config = dict(
    num_attention_heads=6,
    tie_word_embeddings=True,
    parallel_block=False,
)
Each number is 500 + 40 x the weight over its row's rms, rounded and kept within 0 to 999. Layers, rows and columns count from 0. Numbers have three digits each. The size before them is the row's rms in percent of the matrix's.

# up: layer 2 MLP up, 1536x384, rms 0.149, rows 835-870, columns 0-191
# down: layer 2 MLP down (transposed), 1536x384, rms 0.237, rows 835-870, columns 0-191
up835 085:547517500521541506497501482540471508508569506418554466480464474407462572505506541533550472513479549431508515502526521578526526491451506516460458492485509445548460537504473463484471562431612573516431581450493505427500516526520430513513503483514495511491556482556506453510506493560495464464481496509476456453463433418529530494494446438530506463524529505459492448481524489599545504561527454516468497573452535528573449567513496510545503544463436514505504491510472521496492538461473470560472513529530483529517471540474445444444501555496555476518425513524513540388497493467450468496
down835 096:480523520454528505548398514505503495547550523522494425503491515506485533471517541460485458506476448446446492436482534519516404493508524531431459544506543512528526527461511476478535494506551524506462535535530569450519474473522508470543506521592493532431428454519505504533513489530505570486534408518461478535475495395515536435477509531550470479508493448446520532513532516545519465556506524487603406504517443523513507576520483472491493479516409475476494546522547459476476472522458478512487450534456597468514498487529403409484518442444536406476458456471480467411502466522503500496
up836 098:472450524606503642479490505526522537486551496495426439445485453474496474529466434446479462537489452425486522504483474491513475466474405524438505455484516543498492490549477505499500473530433460503427555513465513606567514524494477520468540504525462588535469514453527469507473485447487460504528503528423466490530403542521527477548484453492501552463517517456481468543478463541559448561505540496432550544511544471523533459495452424450497546517552512465509500477533584522465451496472509627520443501522475454456482594437531534561529409582513486555539497476383524577501504536529444519
down836 104:492509510526510560487583501528472478496397526598488441535455542537486534484469494527480496519483497410589518462534549535487510461512420481599485511486479477456552521462451498494566511464502526530486470442450505531504528482527448452525506510522450543520506527567495510485536505458489479448453483505555473517558446571480537494595508465555531515568540453522498526501468488471522518522515550492506497599482530517513465495506546542504446515484582477522461497515569474541536471474440539524561539541477473535476518468484542503480481550468511443563576461516393557448543520517434444490
up837 099:474490489470552448449494531506562497498546510498492512466467494497492521530513457466487486522530494491464547516525569424472460552528514565519475571541457474472512478522589466499435468383579465499477471552456496523519495545515483462588444493407446493513529471526513490522509443471489453582509515480474473562517447520550562464523506517526549505466476444474480588474483559568532551445491497554561512482493523464481547514438497512430443511531607507507493557507523521503501473463496448452461503487507445549476490529469461473495495495522527510529464525426535476542492538513451504459
down837 092:544534481491450514522475487579523487526531525491486474507439482513549544550435497559502449522447472461500542449497530503477479523506481434512518488486407528496536515427520503522471485442506515519534603479485533474538505545493515428458531526505479463529507482541541487474543545545488515459421463490497473454508495607489450514459444512515481480522520518565503549464496500455512533461476391497495447457507444595518526435494484463480462540481542501535579422510574458529432511523461460533548540555455542478529519529499526498511503541500493447464590465452428536491503565569512472460
up838 091:498535523573497497443501524592513535480554486428427558502465510467541517506494460551520507592607464473586526503481505480412502534439413562498478482476477433529467503497492543475479445546420497463416519442481538490584545477486408534567479525466536494477494550462519568474524491507596555506485523539546509481486474535517547585496484493473477509472493451462432533495501465499555502515510450491555470411536537432553453461539538569482493473469432502520460495485468440435447510495515517504493462493523507518492475497501513443491471514469430496522490510485530524510482430485490462514
down838 093:537423439561598517527520555565513465490518449517445476514485511567527486508517473466485429474508513557440479511481473475449586480604431500446405538524451546533552498477528461543440537526543548517491467505511542521555511517474409538525492504562448419530537545436459493515534554463564468515508582489506582522401523500494550511538493499496460470467519496491451491526518481508443575528477550487540551513520467490466509504482449494487427555491483511536571474538483476532549536517462434581509510495503496534493544538508535474392488526498461436527493531577468601466524451509495455516
up839 111:469476589496488510478520550498515558496467451498421491474564531515451417511476505469586537426469466513566533498536525438480517474526526511535480579509511464543518429462467509475506481533531484512545475479543557583537546538449486491478466544545520482545518456481511488492581478473512452496491529528516438439468527511476516528471563502496468463451482568491502528468509529547520557445425481526501490478532481527552520422440456533497508498480537470491481566456572500498570535518505512506458544532484491491626526491453438577488528537438497506467591428498485528492458527483430527430
down839 110:490412486458537441448516433523560478459498567421509548454477532509419502554464528516558483516499502475550514417478552542516459495467555524482487545488508488491490525513502554538548537511513535445559522542474418536488535470505483563504567484534580510506512491447480524492519517466526599487455517520519478487445517502498450535477473489513462441497420525520460469547507487434473619515538521627466449502520499571541447455486484476508505500524474496451467516515425492492471500525501542500499465477493510554462481564458444553485457441471479485471519557492571538515506572505465507512
up840 097:513485503463461475484478588497496508552451501455549499527504507507452520535459420503487556496516471481578480529461503539517572480508455473459427517489512546426541484467531472472414493465430466454547519477534482459493534444511476491410501476565528492514545463539465511540585491452474558493515487553521420454461510471442488511502504500509503499530538464502490482506479457580531489532512471568431434428557544542497455515557513521549548551516490493491494423497512477519461468480489490544480498472501497463514541537478482589514492481489523516544595521494469513438556598457476471526
down840 094:574458472527519545526431436497555540516459529458465411446523505531492485498524534525503553473485469525513440498491449570478439553479515550464505463465464536486481549495403518548553500520528525577493496472525489481557441538419527500554533473408440526406511510486511486498545430511538462510543529476498509514511544482513591525523534480475501535486466461577489498441514589492511466512510456467540481491423469418393526514512512495479454522510527536494499547471510516558462522454504473478546481482529577520508540434543526480497506533497475525493517522532476459479474481424493540494
up841 097:542489486527438534506476524481508515462534550582579474522478546523470523547505467527514381554482522450506444451488447493488590490483463552497513486488475570515526527479490464536581521439439505495497530468519499539485501577527528508505533523539476516514482475501469462534590471507536474516516552448475471523482539465461421450519519480547509469521547441548535525548487487468563499453462526520464469518521524504496459496474582399450433438516510498506548535458505523507479498467434524424604504424507529528522458494481530502519523494462462562537479543545447525510491483455459476459
down841 101:473443514465471453474456537469491449545474550467506475452485555560481495509503531558496477461442466449457477482569513542418521481520535428467495512509489554494533471494461468533464532500486538603515448484553532580502527473459561448447536514489520547459523550494459491537519542502491496519541468518499620448499474447472487461511542554506424441566559564523508492575526483481463532504624525521440430480589527511493534500518431523537403514505488502418512489496493518474491489472602519505488507518532512465458561490455506440510551481524509465450507485547558505555476409553550450538
up842 090:501475505468485513447516506455533450510475535560562482463541566431483494496486509504526540485549404555458484533528527483428566455505534471493511510463439465499424518522492519456470570447514550442506561516476481470423527561495459469468490518485533492455512518572510459496583469495457499476484593542510570518573562501491425460466514488505471496486469572511483456508503565481440557483482507511439467514552509511531527490513477493485433483482438493428460444496447488527500477491487469456518460480474500501537491526498506522504529529464540515457432553492557539475545409495435429467
down842 100:534464521509470523506539463450523565440522498527542459470503484489491482491497489609500565468470522513451543558530499446512479516519504530458459483499539492486556496603455421487507511510538503541456523481516504458505514487535503446400401483515450533513498488478443491483537480565467511515485400475470476508539559567475501542485564463482545479511526503475501507494578463472416486523523474534504406459546460459513461554492515465517470524478506543527506540507471456532590443464524469405461506500551523431495538488470518419543536543482551522556493552493518534487502457481432454444
up843 097:564477573446487485509518549456484470511575432536462427549563439571405448438524527535478494522572508555534472513567515542547538517482488563605540459442455459504442498497496509511410486520518553527510459488550488526479521518487510503503464533414491501512461426442541451516503484490496579522526508539515501600498467577525542481514470491515541484514475506484524520439558492475553525552482541482413492546418504478532450562452556482474436499466529478551491481475472533582546508440483573481500458498450448468514545542512508486517346489548517416520501478519540558542483464476464516502
down843 104:479586512555570536511446495495498562477448465438490474538527508537466454500570482496465556514462411458539536490462455569457551519541507541445433432501508588538452522485497492564488510474474490548522524536534497493512522517496546520412410451507451472497483467521499404481537520466453555535527500503431541541534510461518589468474505462510500475521507520519475538581520442465490535535514445526515533498517453508554464525511560537498525510510463516447461459523517453516525488508453529470474470452487471430398456529478496489478502466430577494560496541483559524447476548514500501560
up844 086:508507510416523537444519485474479479427525457440434510445529521477404537464468427463497582455478483542508533408577477411486478468474554523525520480498506463502422484496485436527516488440454492533541411472514478550574470452551505448547446545515490518470575590490507509490498470549538431501600548512572492436466562476449476525499476453479519507496532482488495498521518511566484482535505544519422464537499480501488545477505464462419494461470456541425587500533496512480546525557484538494504505478511480503479451437480520502535421464444491461561467563526497480504476525564476505526
down844 099:578445478539443481470543534421549507394440564518491459529510494499482469487529546494506501480506474510499445437478485535526568481537557509506514498563509526604531578454585557480524536531432543478510507477501493520461569434519548478539535439492519521510457441564476465560476557485412509550444474483541511516466493497434468532480530551493503401532513465470485489517501464487533463475476461537554488454499495460453480499526469511453519512515518500531475466518492564497543521491376477485491469510504474506546551552500543498483493486518494558414486452531527576496509471461449511461
up845 123:433483521520533491493506470532479504535512524486490438546554563539510579518474489543510494542396494523457468542467511405519481488443533485530518505412490481483499442545539527526549525564530464502563537518560470468511482490545461435508475462528516531474479506524462585515474439410522554432511491527470449516593484536425485477512591494488424534500458488498542446509487466463440431501487533540540480569480553501476468504561554546576559509517429500571552498467526524540455481562497486498544502447463475509508522477471534478558455513498490485522547430543505537434482559571544546427
down845 099:602475485542469467499474465555473464486500468530569611495513479454620428531521441459581524564521490440529542435541521476468502526489501452529538489576499491464531498590426502451473507536512517546499545470512519450441538459500542496481465531501487452478502478591585512493542551530478484461473527509585562451466453522516460465421496579492536443512506574450435550474536475442473495537495497530524490509521533531508536502496562497480507473481570506494499405576492500588488534490477426579532511476428535530492508472447453482492501504525538484521542447448518400476492467536476571509
up846 108:489408491494505536514507493412537466470506460511497508512500462494519531528566509547478564511442484460495467504519524442519515526446473456493439576582442544496461497508515505569483535517461497466515416462529493521482493475541516417517452525499440502467493483584492483418542472486528457501448512511475510519479498485490489552536544558444456502534451545399516505558545544547463559403582565436431483535483471586516502499591545494445461541509462508477528503496565494537506464456508562561491485506487528481508513478449487572549441503543440515537476567483476506502464381459465500509
down846 097:467567545471538460549532549545485540438515498495445514474511525477473490453512493528564452533526526568549489524479436475495527467517515485469498528427426514509560497496517483449486456523530509468525536424475531479461480513436518535482485472568492523487475531445501574571435522597577526443430478465465517483527504523548473468434504507427538430528476581616510488504542504465502544557516505464532475493517525514443547474509452466501506524477481578556513488522520575522541554538486386514480555548498515426529530536549521516517529576448507506451516468495544528492528529434510496518
up847 102:442463513461539520531543444558448554554510519540551607572568486488457563487460530505530516460446524497553493567493480455458501477526520492484504526496464511519454491449452522539486477493426480462528523479504469479507476573447540467448492506542526544539540449532515459469508430448515519535494521575488550453541526502437520497553530546470529465548425498465486458508528563524514447479526545520407545518491486502480412502448512507521472457483507432560496496520490550461469557489505426583484469510473488483511512436455460457558501499464500504420526570465486544486525531518517513483
down847 104:546546500498524522479488487450461518480580487466539502510504539420486484497542594516543566472481475459513501487521496551491451399468556494432522527495495568464517520457509510528437538425554547520545455463489434479485471505493498516494546459555439431535525526609553467464453461525556543486518431469502615464486561453456462487476514471466515545519483567512523500496437463447491508555492478499571515437429533473493497533559439478514457480539501508530464496465444470550504480498520521430543483492548476437452425543511521444526487516506481484496495496394515537508455483478510477473
up848 098:528471483553517473519542502507499521497465403473597465516450488492466471550432509515512453503484528490492482529495502481520497473401515484514505502412455481538462534465563421458415438498443475528517503544554600507503486483509501515531527469562487477481510516525529557508515485508515583479497555494505527476478479498538502462514467472462422455453515541448452447509484462562513486533523417515508436463482551522500464555473473421458533485437496565465454524486571502481464465484469476499523542547500503480539525489457501519457558493541455552448429513514534499524521444514474483550
down848 094:471500488508501482507470528586516471461473499484605449525581495520488490477497569499441520496461518516457450513472493481476462471577445491478559454502491460470568573495455472486474533434475462502570486503504442477534478467574423448556442507486457528489543480574456451567489517540539538575541560513507470597469445511507520489458410507454520555543509478525499435464491442482448489514492501552469452501565452505554436605500481549476498506581416480457548555442498466521379543561446463496502488575449544508504452463484460439529461534487446469527423462501489535478563468464488447546
up849 103:504486518564529468532471453507471529470472428460551523504511476469515523506443518408510527512554433443522531561484475420489534528526505524537405555485527536563490530471564551556502468592480491521494528488472523459490483497479449501469517520523546500455525455472470465509504491415437497495494456540512479510590485532468513494432538564522538483424405494459526492532483506597444516534524458488483490447455528523507488511520433513455519466484510515567493493468469522471481506483553467465451549545484569438512431540517443492528499495453476536524437546498464529505448453516468539551
down849 100:496485495477562438462529498453464505557455481460486518497488523488471482543535591442503509473435524487503536455508481532451505501542479481540514501510435529475478467545487445492523480444498471456475406417527399452504372445531465540487468445505553556511436510508476514498531498538532422469507598444434455518497493508479472551499505437551514497491612485452406515576535444468449538473464563485519483589493519517502558516414503531588482511553548535505486528432537562491509455544474426572467527525514442478502543512460498570459565522496517518508480467499535527501535555534483507530
up850 107:557513458433479486516541555489548447586570508473536530522524425482556478610554473476479469481570501469479440482505554573486492529532498525557528525429464522481475521475530497506469556467565583490500494511575480620484511486416525536541454486468495509496515446512479512578507488518537480573502545543544536485465503530495455479517504426585470488485493435550494450533498527431543503556455538523492537471474549474532507490443437516476436432498550537529430459473464440512430498442470526526508548492611460492535548456464438522466494530500501436507476476496463470534532525509478463459
down850 102:484566499535556565496395432538461529519529464549505475505551506506582465494489462547497520488497489467462508533508468493601518519504473565578471458562544510516505462535500438561466471497443480462442548449502544573460447482578430502429549511517492534494545574574467550476521420514500502446539491448524459546523507500491544543493473498538516464430546622492506612430453495470526503547534390547454418481575460489480460471527495495501536547563456512563484489479400439526455516425524503425473481484474551480423531454545442457509465531557488557518537481521520506557518534484466513501
up851 101:536506478505508478531448446489537508421523404507531472564532489468511468563506457521580565454524419468548462553533511447533550464451543509509434524549499480543535491429533435540444549552515482497536505475472474496489558472540562515446488469452493523508560508426468512538540534548529471445466513564451553520504519499514500478421504472517512460454441518503431474463523570528435458504492509553430489516450460537512535480500468501522533477470512550575506501461454467527577530585508534445470488467502503500450468537526425508506461466481494501452523509545506506500446453505431506517
down851 108:421497537443499494507475556540554512538517493544576477584446550503480440497495507545476511461534468498537512505478528467473541501494491439425540540505474475519546504480510490538585555487536513490489475552547500529525498498485505509446433423528547443477410501399493595466452546480443449477466541538503533486526462413453500549493479557484491494516461464585491507519498601497527519547522492456533568466512513496492497465547503497440525449514417493534524551486531509490446477465473516526450550448467526514501575431498532490559512483506460475502474469504337578560554525507519483546
up852 091:516483438563463501444555435493514522462514538464484508478541521569592519529368453444513565471429569511492429495504475553496592484573535498487554543451472438492539546509471488531498513487483514474483509431477545481536479484511529411467456487436572511475516500521478535483548494470505572435443501497531500490465498541577523472490487493531467541527423463446412536413469429551495468511510602538500493489508468540488457505485501472522530514495478501411524474473512449544533567578532522503526518464450547473483469533545446564493469515515533551437523463486547522506484489450523520561
down852 091:452441541476556549533475493490525481543609533499503590528526470490523534467501481526489513471550454458494579475493597515541552504514528507458475499545560433494537475417489526511449408505521470537541459550388443575448471505523503505470470453508472497472413497430557489489545512493487403507469498553462516542483536493521505479540479539506530524549564475457450538494459517499527540465520516527481514470512544487540512562449502429569502407479467500515470468474509470414513530424540507482474463564495488532557500503572545570547545524521542496489484483541451522496435472446481512521
up853 096:505485495503540445495564544579547493563504585500510492433492491518531523471545503430436574485398523551512490576486503482498441395481446507577488492506433457497446590474504544478478486465472476489495540517441553561494478505424455456561584545469445396556512462544528534496529512492539554474496427498479542452483480427511517512569565515431537527530528511509549524484531504544550526419445522469530511527530517549546495506498492505524452572518508518523542488542485503512473546547532531550475517481523598487523428475487456474483510602446481468549534501467454502414496485512595467489
down853 099:524492482516539567495506462567528524510497473490551517574466539523547503485561494501507476463518478474539480519497468409518482423544513548588479535484580531484493584469510457454489473458490487464460453492530425561507517528486520465503499492495554433410491503494407463490503476485512444457464475593482463535493511464533468509576504492557453447547496530457477505469451530574440559556467553472446534451525475561524509558568446551536480536502465521449456460486480512495454487439470545552517548488492469510485523553473490421563548482501542528534500497505573533485417516474457565507
up854 114:486541470438528527490488448481480493440522551551391486477512483460531514490442495393502492515479465437443491446452443425463456487414481496486512504513574508544531541518469581501488586466504482538524441460507437509552526540478482489499480575594467388563535539532481553559496486489447470453460548571506488510501523494515512466470494540581429405492503546496493470564444509541486506540545454556440508477478523453498491536444495426525525468499567493521522537480505567540517536524549541499484485476475522452510545473575488505457536463520479474511526507519470448514505440568515538569
down854 110:482589528430478518519455557485503489551522458467571507459541538519465480549512410494447522526487514541458547524430522505477524572456500515535543573454479499523473479445500579524494496561550417483509412554553508507458482450525449500492480489477511508459486565555535461431483529522472537547493503507423490473470504518490450595547505463496473550483489503541514499551492471516431479550489427459478562600501507449499459513484484519539458514504495547411507531529574420513462481526514468497551502563492508513436512531604496499509455498466501503519548489537505496500480507554498474557
up855 105:555603502466491524558480501568439475523447463473466469517543481442534548455470479501445494465555582473498452478484522467504473517444481478507545462453426494595436449528499477567479561516528458497494501529553530535457550534448457500505480529459480463486403524524474488527456531510508495538498481513498483487522452454526507456450474498573526493443448499512460512481437487507444531537471447487495538468483620528530496473513504553536559501595516488426419542530485507531459468471444499475435485526545426516523538443540518545458567518525566483446557451528503554512432445517574490485
down855 091:509546431471497444581450496466542566491514528485523509509483438474499495460464456543522502441517521495468442499461551522432518495470550541460503439429489567508464438492454539575463537498498469449435570504537499509453444520530487548535573479473535495564471513524470466501488458510462516460618546492469470530491464466587452393558498522523489426460470538480502453541508523520458610423462476494502532490504498535497526476442465506613481522540521549481449574490501484506494548473530503475499436525490474472499579411492499524496595483539478564440483497525500461442430453456516568454
up856 092:523436484510497405447532529448439524478569512555531457486552508482462467541476505470524476427511497531564489438468513476567499481509541497458556467433507446534527521481562512567466481538525503547559364453437497482487488540530524505557474481540480504467466515516492487557430496464510451592516484492472441517519563435448528499491467443491545555454510504430463491549505475504483482514503558455484465484450563486505514449538460547489521452531456512464446479533531514518449467517524475533537467483450589449511544460496520521531456560451545495507520550578556474479514521536374532510
down856 094:500494493480518532530500548444463467532490459502434584535478503503520510493506520491483518554513569517503514485514496532461517535524483535519530572569477465509505478554544479471459500508493496512481482558494545513479555545560529560537504438549579518524518502446453514501440554492517477481512462476469480470465442470479467491422509477420482532415441445481551452430509501532487433496488552503452511579485521505521578497545458446422488508480498466399460533508559553577601514431421484505488477453538473548458408506525570525494498485462439520522420514473545522501449521492415539449
up857 117:502492529553442491471473583553485483454517491582493466541502514512463443501486513512451482514432525555451519448492464488527517506536484512429474535544509495565480486493517551521488585515504600487462518453521541486498531478483444475547415528603539479511489561447484533523531506456477514497473461506570528477462551513479504516518514527483575432534452513505479539541410447571505439476580579514503513478481501517482522495453454548456510565531467464463500545563487471464552495528488481470563454529558473449543479548461506528538557457508529488481487505461525488502462505571493503499
down857 108:499571447560507485484533576532528556554474504422552449505460462480506499566492461566532450450491477462467504526472502466503546515470492410492495512400535549531573509517576536486475509466465529508515507493515532540575442457490517538514508424494531584432520489450468462450528556444536475549530514563473464507544521515457536488482471437556412558509494472509548469526453477496484500523519467481561516415499487514457491511506501488612469561462542535481517490486507478551499506488532494452444491509520521492485525521538527431583543550512525581482538463487517440580481505480544524508
up858 104:514488549409456533425554455478502516508529550471558511506536491415534488395524523488471453534491469459438495504495505490540510500492530433470493502546520481516468521467466462557439419520481500513494517526503549549525498527530414592466589591511498505522500535554425520497518557498530458450387478507522425488484412505517421415479605528464495476434514501492469519547488520491500548609498546454519490577453465488456469519493479458414483541490521490486510466528416494620487508404507529526518457495519544498516479541492526468472445481537548483477490511506515535533461473545494477457
down858 097:516565527478505514453558559504551480438514459584535511466486457490461574481425473471494508462455527493473492530487466582499561521533517516508554501454484482534519514518474492516488553501508563575530510484435508465543434468583520479498514518485466546524478467540391443457573501519580467566561563516492513466526530517504576550464525465455561513519487460545474473472539537505499485456493522473554543484506481536519508538545481561523538459534505491482500497476492504517524447512527553415467496536535501485480489445515521439521581453497463454546494519484475468514537581499470528508
up859 091:477470519471527526461521538427507551497467479539494547535463455518532484531464541524501474522497536482422540475462517507513463537449512502494513471485515471474579528515367511538501520454525538545431506491523529525448428483532442510540455497466504482434451471514526549457503463486486461496530487526525518513540481498519478580474500588521512507475472524442472456477485508495478530481492540490514474500431566640537543477478552465510526486501495478512442465483505544509511511458446501514489423514458472506447472493457470530542510485466488516469433486428504555493519423461455435515
down859 093:501513433505517495481520558466498544551498422441525457517543479577442482532465548485522539430491515433499511528448466498523540504436500530513546496519426475489519518520504495537521516498415511502496456519485514490476522465467482473518515418498496494505490470546577439514526490505520502501504521403500518475477497507538458548461473491517475583509424531414565477529500545522452484484548480438516497517461562456579558492493448487532510453384558563480549545509502419575460492542491429498464479509493504578475602530494531490510544448501495526575485491494517495446561473501484492528
up860 104:497513467520534462535450450543594512459432512505497442504522516543457575520454462543400571502483460503436461562459454540528519508444469491504465544562493562557473501533494519512520498535482511463460452537505547472483504552449500464524412503501499522509498533505482477541498462447530469550533448455489565549497509498548503471461536515471480469558477515531491487507535487550520441493503539496443388509461458631466580476542518455510432540489491511498512487574563535522466474478588527519508499472524585533474498510491533532541566489552462523522488494510538456444572550436430443549
down860 098:510539509478486486422482489529521455447457444469478469563482526622525500537533498479515418599519454503474462553528463516548504464479482493521537491414463502466549515418500517464517427578439415468484495439528499457514504549551495494554458490489483516610476436523520487442481508474482520501490553532486434533510496533535477474496497543494491504442508426440447495486513530539501520538489536485551573517498579494524474511527447518541563516506505511573518544465534521455487507468458510586485504474541442504522450483516466422492409508487522492551495499534486403479535563511500481510
up861 085:513439503500550535496420551489501480517534495450493546460527441518415547488520542513479500508508537612503422511536528546511479523516502504562467470551508488493513514539489451484476455452530402475481555473500521448617535466504523523479512456504414561476532552499493547480545451440546478515467476496483489502458470466494540495443483472426503514535519575483503549536489463433480469548534541452497530465490533524483473463423549579552461462555547446475534577513525529500457452593441516441503517515473497572513427491463427529503505457538489473474523609483532567447426535567465529554
down861 095:498514523562439475478433534485551455527507532470536504552462455533485544522532530472472454499458503500462508555529440542562514488459567449455471471461524435492565526502490479516475475612530473486510557502487437529553519478481470407465487509516463534471462490407553499493496543459493425482473499523437421481527436547501527535469519490515562476586497578503519513508504559552500465505452479420566513479521437520431482496474396610515546470435537496511433542508521518506540500463544527491501486576443482513539523536505477534456549488538469494486560464491527461469449453576531493560
up862 092:518487536523523432549523485488459465512530492542423465518479564516487518484563501493495557508538532525504604533487499497452456514556481523481517510503463487496455504539444495537510523548541448491572492500507482436500515463511425466547489490524501496401472518505504518505533556548524439490437503465617501421456474481541470533470454463439548538506503502517471549490509441419553522513495514460496602521491541521436479501513526493564586482462490523556431504480440552555513449506527451490480546519442488437457505520419499535498477464462526538488510484554507512498477523477500524494
down862 093:527497495438449577474470489499514494538407426510483434490477485487417503504573457520546540450493569539528492496551494500464539445551502507557449495502582471566595491428530492517480525520483495499508555494474510464517537453468490552512570465479539506445478537515527442537573494499511402551490495451495458441487495499448573446586466504486546525465458485512524419509492483509584467536501465416503563465488506477508523485505532496457429521479415507616515488515482478506490472502467499487493448522491484483503481537556492550497478514496521475492522531544504532489511493530573477519
up863 099:475493487571462538430493526532471558420450433508425430491456556535471453448479466551516518526481467490510481540493423561491510437449488456518496439482438456580468517532478508431484470540431503466455482510445487504426499559587493513496512474544530498500482570467520446472443456565550561488517487501525495495453483517508510492559557431468498482560505504508479514445515451503515535568523463483472484534522519471509504511540468458410479547505471477475482489471486552526506572492509488451496510493501554496497507563533507479528444446540481517470496522547484486474481420467500420412
down863 105:482542566631507507458493519505492551510516519508581530561573546516491540555479548578558412532481546510571514500505548401485526530456438560535526548503485459550562470497546506506502508479464527549508439529491526485448490495517546536464496483534510543511461559483438537590554510535477501450529436447517483544474454503499556410564497455481472515531504527515550382526523480467532558432484550544575496505452468539523496506454488457548522462515409428469478519514579484479463487508469506499531491482506552522560551517412468517465524509466514500461521587524530580491539583484441447486
up864 093:499468551530544529524491447482518516468526450479517431479521526553511447480477501506509500475511462466475476515500509501462477483605545517529459461565479516509469483497509485444440577440500526416563520472445508504529388543540448497478511553542585532487425514518522527621623512544494517432445456549509466409511596560546507470507501448520482540507478509503530490516497561531479470463524522419491528439446438481548464496528549502538555552501515511456461545465509412525478467521453541525515514555434515561487497539518440575447480571509474528524490537491496501527508494521495538497
down864 096:463484509546534467519456495499542524519451484584548480477493613506522543506464573469591551515528529473521400536480531498495448523511499564515514530451524419482501543479487443399525511540437490514429496497447482429541452486476470499591546444540533477436535535508458504505527468570532443405479503540548475443479484494438538495473519562530480532507501465501566499518516487483507430510506567488494450482463492606504427471456493493478493498525508505546495497565454474552502464490455489509519489503580550473512524544556524448512499513523512516461512440450494453495530470462515539494
up865 098:470484462475548514479424457469546506524453578500412564519509548485548523567413502520468467499442439544416527474529518510500484518454441523526511461532476470484453521512484494482488587467552473526499569493565503455518511508503552474555401432492483548486524514499521503519513525515504547529446553456505522575550511564494513557462520511527527448477484552548503528524500566486511501504505488502487508457511511489555504517458531506477536490518534500520439454549515515514509477529545503509510541511613460474551459502496513513470513547443518447516450477535499538567509468550568501522
down865 098:471534556500466525551535512553490424426554465536561458489541510503473495473529496523475524472525507521446543436515513515524510473452574507453578514485493556455524478580494483487543458493500535490543456422577453581453472456484444514516631589497557499504540537536512499528461492492504437503564448520479531495512572455462484510484480455496417524504487498501549547460501460601515503540496488520473494492436449489518511464516585536492445544542563550429506554478465436474469485491479502477472463586482548477494467507542560436565516608523479476496473482479536494468572467491489491502
up866 105:504594520430553472562575464460466502539484532475545496491550492497463499471517482472550472452480549521458517450583502538475514494525523453385485542567523419470429495576643473538486521455498512447534453452556490503507526499442428469500482496552481472493482546493473476570530554458539491477466519483440499548512565466551584484548552487505481476433503503531522463455552482488492491559525512526522520466485506482461505467423471577506519490535526448478457488597486484518502568439498454523539492525521522449481598461469567497574524519544464561459451552517465486481539470576498502539
down866 097:542527472544559499409478463446549496478485513505485521449466539531499512481549521509502464493561527455464526509530567469578525574505446470498486502448510537528515444523544509517486523507472451534450456525516557488451468472505521555608525491476509508528536457515454444442527588526562454528496480498551475537493461465480509479431516477516559467599450546536476524488561555446550448489483474516552479489507493474508455535503455516586546527477516487543505509481504387527471450519531526458633433512493440523480540500523471440580556484428502534452460538471439468491486539540474505521
up867 093:541517500443514559484513477506566471493495453454540451510546504445478509488538487527486561503595485518432567472501455564531451553495475490567526494475448567514527453544439541467503507488390544494505516433465554454534490505524464586470545509496540503508504507498449489501518523475529511519526472516527520481482550497534523527486480507544527520467514484451531504538372509395503474531505477545527462411539475470505457507466506496537488437517456483433524445512522473494502569472484477504462498481505538483480471474545576338444554477523526489446511504523585452494520431556491567512
down867 091:481505493516505508537475469504505447512471464572502487467481462538519497525455471569475481473557490486571447480475527414538452464505527503512506477509414434446484452541488483511443532463487516466497431543481464385491469475545576475492568568517511480502481464464568519526486467481493493462535547464480436527541558480475456482562464527524506481432479543501598515493467441541510460485466465487523533515477457435511419486479445522503576467555488491563505563470548497550527510544499456509513470504389532539466499546522448492531548544487441532479533518418567538526515482479546425553
up868 102:531495545464449549535479500537469541456500460462521546500533497482456501534496514434483462565481485511498555431496504598475451490400513464502485519564504587489465462520513536460391465598484545496488493515483588478452471472454461535523551530471548514460449521464552522510501494445509517534501462452459469483490499514454451516511495488521451501527473521476461552533487524514466527469451503510466512489512489466550598488537520476519477499533447484477609504489514497532514382489495463463485508509508491537545483519474464560494473497464509456454507498542499459556457493540514491498
down868 098:525540449561552468488506470480470450496436483451563564512529442545447505504457488512553531460494497534503476490545443482515518443461502504475526486485535487466517474485514517532526540520528468518523452472562454429563448463444500533541498488458534455569428562472548498498521538575464532533537500505516448449495507470513576479445538491448513529470457537507446502430437515518500506476597458505488512422490467448499517485397538528520516503473479485488471458442455521458401508465494494435489443459581467527461460393542503544542466484501536439503470438536459482517581462516473500525
up869 099:575531554530492512523494500603484489448449425444462503447433433443507497519536532498518475546466431519490508528481559470413470536499481529451445597499468526564451527481495399447507476488482517524581463511508496478480417563467442484562472532486508478492550508545524429539523493533536518494475480476452474504457424525505563533539509490521439472476545509496523577512545488455527463465447508478471490545509488456481448463491545497537505550468546501536518414507495440466498524456539442536500514522326434515528432512514497501464519479488396524542476556508461511520480507564518484556
down869 098:420500546471497484427495444593437443525501510464426510490536504595494543554505536496509544504527556468500490459540441469544594573438445481580475529456513538575477500547515449467481470519519504475466457495551452463478537555566512528550528501463430487608468467549552480545470526514526485498516507516469407526457449436469515443543539489466443422533504475458514594409500518458486497477513475511513488503501536525473583467516543506430532571500533461490468500449511513482485527512459553512494511501498502449483545564578521483574489466554469517462456422511467469475523566543505488462
up870 106:479519465462432571429500513464500491470614543425537492577507523543531463454494446525518529583452553539472553551529497497492490452506545542538541457490519475506512560522476471462428542492486444540521429592600491485508504524474537526535410546506542534464597605451521458564520447489499458507579503425508478522532543410526457427540559535514540531496472428473500515554475477555502561523554514564444515509413555546537474495510442503456488507476472488506526502541435568484537444457498453522534411470471526499482471471449418496529543482489521485486540487525519453483438575527446493474
down870 107:572488510481457473479476445499548425541567519515493507524488479443473514431550495470426508504501598377537467511478420540564472509496524490519518474551536466467505481510493490454566509485460519480590507489547504464509478553512483439489543507547366551512514527582588461533480471507521512508429502512511506486510463536567441498470538524434514517545505462506455520511447509494468522511574433525507504575466530517462593448522541504493487501550447469537515496452588524532562506485538478488430529476481511424531528533494421533452544470510466427520516420548493552502490522478477507513